Weights of a small GPT-style language model, trained from scratch on English Wikipedia.
Architecture: RMSNorm before each block, rotary positions, no biases in attention or MLP, untied embeddings.
Each number is 500 + 50 x the weight over its row's rms, rounded and kept within 0 to 999. Layers, rows and columns count from 0. Numbers have three digits each. The size before them is the row's rms in percent of the matrix's.

# o: layer 6 attention output (transposed), 512x512, rms 0.0389, rows 107-116,235-244,363-372,491-500, columns 256-383
# v: layer 6 attention value, 128x512, rms 0.0426, rows 108-116, columns 256-383
o107 101:564491562521497491434497602529571417536413466500509496503471430446558544458465559541488617528498507444503599548445526473484494549461509481485467537438427475443568475492455496403640549527523523457484547450421496527535481548512472501479441531514453425540522447579541530531508445484438540536451516496569470565440453452505494542534393425490479461560452513547501452517406514520517424420530
o235 110:474367561565464514519545496553547502414494539535481498457430538456555541467463517543553548559566533491482528560510547510463501521436488453468497444505420393549507516513575521495558409480600591542495476482426519485512441510529478483517421454475447427496537513618604508473528474579424526519553461513582446488431466457368491407473466468446561469548524474547564492459397470615500523508570
o363 103:521342425468484439490525449570556574606536505472548531522513592425462590406465498547478622539404489477503461445487470602463388532505484492459477493585524470500503564510457489477650426481567535530463531539515509391429496504533500474396553477491423502501510496505483511431437476478465508477550467490473543546464543490493539486482511467456530518573490420549425508502530433495471486430386
o491 111:589479467511500472506476513506504522598495522494589515427471519467487557499462509524415666515522462478507537482494520584488459466518504463472531471527561410443499478476466515508628338472564564582452563516408531435405473475437501513477471554519472476532537517527569580559497551519545467505477450535463465482483496489500492469452501465486484484573504584527483527507464516514471458501507
v108 104:466478446533481453451542492545547557576542532439458510594525459494478501549518493469585515568568557483590487552559562484541537476533627502549499500462484586463515541505491486556454601537472516468489553557411458507454526505559486491529591493522369520489559504609483503523480506481607539406518499548454533462407522510516532526392425506527540524468518488541499444584409504479558457536503
o108 098:429460543485545542490492476584469529498520549443349460498536505591519479501507524462513537599462516509517403511557527479562421475479669530561496522553609544457515532517469573568474536527591560538490513528443529501517491503509482406507500502475455477583474461499441545424459575481522527484445500523582550508411489549488574519500509535560422577456443489470497461497493427496454438501519
o236 093:393549442476508597413563440545562459350599489517461469481517498453504475504487557510448447546521541510512453596485486514473507463467575455546433479537512563436556469480510499532384566474503455485528488455483470496547478524491445487447586484474525525488525526482548488450527523473539592446518532527507465529501528503424478473480548516451513520467523456486536501501511403389447454509530
o364 100:518478582531463571472546529484468531487480397534456496583459501529508496574487548405547503591545501527501460556504550514505531492449518522504528595515524566523486398535591468432459533508506527492514484500482515530510439501516458473517451475467411428593497456439534482566535523548553583475558520542520480540496493517490542505498463484519544502484521492520474491543525457443545505517580
o492 129:511399528361508535416564433541555491546497510438467513552491545490546446483525503495580541570494557519492409489479484593480497450512615531481497485514461513552472505523475430449598589459579406470407481530510434438412503516465459463501498523486441481569494516542502539467472512583519533488553531488472506563480482556458532478521526488507519486561528470571520567514520417361531441504506
v109 100:552520560495509458479376570389498464536458493504517584485470538494456496509573435515490542444574533484514461521497575520535527449552507571426496496545471470434475468617492557551502560471472476477489486509452421510574478453466458415474487588558479514436491455414555445609487576468572448456540543544605524428393494535521554558528428503541527563548461483413460444404594499387448485544472
o109 094:485292498525499471454550464399556506557458543531496491510490543566481589564479461439446526495488555532520536501493514520485450506483465534465464631562536419484503511601524519462606521513465610479417477487466467511540502430570466490515445482598521516352442526496582487458466608522438487496506570559533551465516494484537433468498577511544497547469499568472500472546546425459494478473436
o237 102:381380555481553484487537483479422514446476637433473512545541545487493482481525475526475531443551545505484491473498456530469478527507572500465436487587450504438483471496582544493503451529543494426425492561557493525596560469492500495438483571607511579441520489545469510398482554446460554440612591560542485483533665473521499498533563564480527490451461439582434498497506491493395547517472
o365 100:667411547543486596517527531459476513494563473491552423473477530498539515495534482420503506565569539485487494542459598458536479449477466472481477590510527453527509359538538481508576528480505567452426471458516496509510496468523456496590515493526533484465454481453532488556525561523500593602574519535533507515492523485496549479513465478549473582488538534564504526498484507526492424559580
o493 112:529339601477503487463609464501552477533559569468457430532485530431466488468562421410505515482595495481506518538493558512495516458480548508447525520556448414493475495611555460516630530507536503408405461491469435513536470464532469526541509509590471520424366497494541508538441481575444542576550561531526631532477503432533444418505576494545462503496537540534488569537530497487486473505485
v110 089:469462439442493549502476574468520547492504449408481475422408490492520559483473529417483520473504523502548481502427520480532491444507505409504506484522457535435428505492516490484445526515521399411477639460470451604472538467460576475556588480320488481542527507545513509552510528524537553471523529502572467449529431538493562520465415545556535529516449503554458457509529510550535443539506
o110 077:509540544349478511535522491433498486454537497504470535501465478626468518524462521506533439539515476546480466422518554468527528449504431487460515654594509507481466495559496509480414458452463554530515462537468487494511499549535551475583504426500475580517575590488484537507492446545547580502419456558434514452520476586567523535466497546525511493517489499506464483496533438555523476507519
o238 081:488374499312501443522513508446527457512510470480438499526440432542445445524443551463538580484513505572466448383572508397500522455476438543471454557543459540435521503535523516522561436522452525488478461558386420505542498469500463470549475485545471455568456587443560540578502471542482506509533489532448556517513467661518440519512477503507483516453520488482586535473482413603577419504524
o366 104:551425542436521514483501575475515524446437453452471422527551518508530550515502570483537474493493576532434458429431461494453557537545398487532444603432528457465491371539486501571519507546456465462509477565495437530552514515478453545597472532529522438491534489489509492508553564547543596537539469557574462598472539438490541447514498518643529526528528477400541496514610441607549460509446
o494 103:551429492371480493504542535512524479423520444422441468550490526503481475519482544527531443517580513567474468468480460385494529453505396438551464639542470443421524514532435493484406515437504521429488476512495454483513407469564506492634532506495465470531510494413526523498547502548526630520566485470525534519415503488518449479528496527606495573507519454521612467533527388491582469512480
v111 108:428466527469489606401504424523527515565580423512430445540396510452506546521466559509502518490509512432523543433508501482453433477488519436502471512477515511498498524551500461505523440518500572515451493466474540482560513502447480506592613465448499436437510606478442503539449552557545408498504482349442505404485485496474499532348561478460518514569520484507519470523453471364530524599566
o111 090:362605445514363494520463515478567518425531549588529539579539492531469473536471483478441473538521533512439538441501535482545466445456434525572505510535555447518483518514505494644481529519510517492494461431535428510590520510519440508450599449476467483509649651437591476526565487522524526515551521571443474477536361598577553522533543565455448530544482478474445544492538451547521524513580
o239 076:475554502480530550412543472499515508430550543559542534505485451513448527442496546549491435516482547565416554472521454466526519508503419435544505576526526511575428522498496458565469554491583564527416451460560373499547484525471458458497586460436500460496630598495596499491539460474541458508382477561427458564558440514544512495557487523535492557509476494462463557505550491479449448474613
o367 113:486630576544521522513512538455444459499496538484594518488529511562448559507578628509426466511490525549482516456474371544534431545545448550457473565349433409525434515515556533461502495527443420467571480381473485521516467513482450503520382498531572431488467500483525486534528523551486359551488495554479541517544525505493535441506486518530493444483509503437532517469533458456505485542479
o495 110:457500472577404576498518490541448464483524452548520575518529494623470518465590586512491472620526531624467488425543349531486467490569421517485518562481467447502439501539472489486505540583487534477478443365544431477562470586564356477466560464529464467487527519482482501542536453531460400591485518590470543507451464538506525460536515491553458563474527405494530493472510513464504465487556
v112 110:498503455473540515558484447514538615473457492465608581615518473496533488483548560450539594497472564475445420378467510455423455520405413466497475459522492501422508455523594476484502423498561541430480496503430489482441449593413460516428506482507469450501562559500502469491439504576520501442526427517577525498538541532506477418410557495547425588572456438549413528549527595401552464537530
o112 097:362478496537481568508517514516435667473410507496534441512518561477548514585547473418475557519543527563481450377473513567448467526487463545485532389510551447457393457545571510602471507489449444514417537486485522488478554477510486401514520515480461569525437629526475488416465475509553461466530456522497484486473608501426519458501563517535438509473527402505489390482566532563432549531427
o240 093:464685474565452546479495495587444563447496409542535509539565503507524486518585459480481497515429544590416550504468477532472517569565446512468490500545529506503422436505514438471411515462401459532439528479519538522503536509535452447449580496453516603574472526476492500433458578496592510450459561560503488544554588497471605561490592504607505516487498410477501475428525568503492482438528
o368 111:498601504554547647482475519518432548419453470497455561467444451626506500561526573485479497479549449527517554486487531424472502446446421472456587623428478441403479422523492494586318454501544484502499490486477499448503477468482510544503474517464514543473456573524469438519488504500527524486464495537506498417523483508512473571468511567498509494524450438490433447514477503446534493448565
o496 129:452508549538517634507469473504396573470413372512552540528540508546518543482552520505495535529523555580461575423481500470406487494511436581456550464491524438421455453502535514538437399524478514517464432521490502525588544504493415475484509561424474544498488607530391486467463481463523517489554450511514516447484617505432555615499580518560465523544500375503418397469503606473492518462504
v113 095:543566519576523521498501487427431491402463495495513482484439430444422480452535519435549545573514495426486535502524481495591477462590491505489540502495435528488516497473532465510478388453521551464541480431487526424608534453491512507540432607538477544453514430544459561564606499590536476527469588490518484520471563527515489490460538505429475437434554559474433465474542440509580501588487
o113 086:486451457559540466475454516538454438571525464517512523488556515534434470487539488566457449470475444480540439594427472504493442531498497482458564440481502528473507405473443466435443521480489470495583579502510493538563508504548501595485479574484548536458485478511466463477496529513514496556537469438587558461480522399484539406431496449465464515442567438527570514494495554501499596480386
o241 089:487468442621472505505511560484470465521472534524460543487500579457624510510444445533470503437544500453532439521436502518507510549456504530556527449528491495446536445495440591420462487516441518510560530533518571466489463490522522543545510651485463432495465468509522489523568487429466440526535477446574533484489538400577531477480525540482448462430498474495459535459439539476539476485407
o369 107:517361644512541450490487502474488513569523535472477494460460492502437533440494505492496521470473470510458495445519527590481451528459496481504510415508457556577430469518513516407571475578432486467438460506471484517529519413510547520558483489384436545485584500511480472387393523543444447585541481513583483454540584445512517458468535492414457528493522420527495429499592434493481512503399
o497 103:455483516609552475430448537485498430534455608483454467483465459413488529481531481433496484472458487498518478542477544503508532575403476560480532533493421541582486544512494516488515532530432456466563467538474524491583528467466575510561535559399441515544556556461557484385436506525465446588541524473618525460568576451592502428462509484410448543363498465502484445509503473556484563475375
v114 095:469488611572562572541508505572430494461437539488490489571469590543472483583511452591500456524454473537470475484580459637535467487446494462516507528594545523413614495493474525483536467480474591468499478592435542553529522509482455477553452426458540401555575567536569502418527613536525530461507504442421570484484500463469516565523516459473445539531489540470489609454496481461514435432481
o114 090:492526526494540513570432547498561588578423540436504510482435535458504499490533365496545473492449592380489422510500524525460590478489503476503486494490459553456405380459536495547421510499539521528516533605571412493496447494537457544548554488490458509519435484576466469504512533523503371526545447458486508549542515399510545456551490516383487593447473421537595503528511475471563567459527
o242 077:606473505474502583441484456472561520534481498477553586559474612493452523497556406439441533446536553489482443485427478537476496539501562486515556548495506527439467382373443462532477463523554614456512524551593531510457526454482479490530551496460509465522544476515520526532507555485508505500422428488475558550581522427522614562566553558509538513558406529585481474553515433456509397444451
o370 109:551466549468538482497480473484505484487501541525550529495569594512484536411492590571461450420442459527516494493531386515535502510488556506472500516523434494505498536453505477505457555436522442433551433480513417513503569432565472514538498456473595442480531509503492499435421568506480473558441483425426534494592422503493467546492535460423415519534519430438551500452580455393513452513400
o498 096:491494456498537536524454471475539599504477424569496566537494558480435442499507535524508424431496491506495506479569490486519555454528554466516614517500484480421545382463515459581467545472515517518520569524491463563545587431513383483537532486603465451571540508518480430526493573521529477553534432460444516520571451441535489486511557503459356553494499492536510471523532571399615511474468
v115 108:405490476469456531529546501493437483483560600460496421557410524459473444543469586556493498519577423595593447389545527521577438507502435484512498454517540474517460546544441505478538465445539550518501471531484574539503528517486499491501473454551539333462556476477539504533509513526505580565471594532530411554515401511469440435453488454481432506511454457357576464415519546441537530499615
o115 096:509406470559483531490522480480559570523540538484549544515510510480511521545547491535516358558547586429546539492466500507445536491503487441547501502537519490443430445458511544578425451561484426401536497401524447485511524496522417454461517419571445556452544497442452472501498489472482458522602523481431383486515483524482474575487500559399482554509520485499485518507562451504510605429520
o243 086:526428476381550535404541470446572543476587556476568484499417520490451548520537449537472424542444480509536626529500504532516575474510461444512559540577431540486422479548444500576423487481539518507429475478534493412551522522494451543536485387565528578378575525435473527478469537420572540554493552552448376457487458515567411508475478472500506544495522524489456515473498443489479448460558
o371 110:681513490552487581506526528545473476423579658490530519522567484466472486533517589508503444476540500551547528437483519482543474523496485475439546563451490458489434527490455485614451666468450521431617508416471510532488563472524515508557439465568574548526551485488505569559554516423487608503403504511488512503512435538476479576474557524485495444525511488467531517467443424447507523488446
o499 123:525463477574496619494512510552510525471610497545526541559549506523518496535548589558491363506497504548569559441512506503491476468549408495512543604518454478500401426490522514550412554553474469437563523400494508554520543556572421495481483501612488561422488475442475538553535508408469508524469556549492460485498476544464435530474446455476473505519514416471483470413488475537502527487551
v116 107:426461470478491435488517496536517586561547581487479500479390479465476497571577567474594621508419445511435523564497533553517531463483544473566487490432550515480505484485481479520560508495351498438504468491526545461511428461551477493458526542588546549466525499564470487441489626566510460505519492584494506453480498468544496400472478455490507568551543507463510417493440610447415523510488
o116 099:395374528568555556517479406500507501528507538474496512523507556460505438502543485521548565475491536422496416490536429530489444507449569486503479308531525440496458533518560559621507479529577378493517475474522507488517529486507367436501515499567526553521568529554520495500547480490534562482619479485525441531550448529447486474432508491399498511545509491581491542499499501463445536559495
o244 093:408582432575449505490481368517538403488526448515517492567528552458549467468563513516564532436513446498548502547421470518530435495427548495471552431558511599520501498503508517503399479504515480529475509495571554514516538476520374439428538616547562482562650439464474473492511500458526624519548541598485407533551419551523487548522558532531459433521506511605381509462490486388434410477534
o372 108:303473531519489506532491566540459515560505450484469531549377518565478481556506521486519470525477453531512500512521501639479494528418478525429512506486520441539479468511481560504341458525493468452572526389512528511582456562490482494504376478539512506537554489444495416515503517501508434456541519478522528363556454466466480473471423482372528519514508480577596495512475457462470554473468
o500 107:338430525554470560537491495578487453552502496463500518538523526538487458480548521557649544459484458488473484448518443595421466566495549526457528462493532435511497445520473541592542441547513512516488484455526549536532558520494385505486429542560514537493533510586433508442529531456455485425546518498483472471623490514485546480506464455390547507528474454609470487463502488479403527525454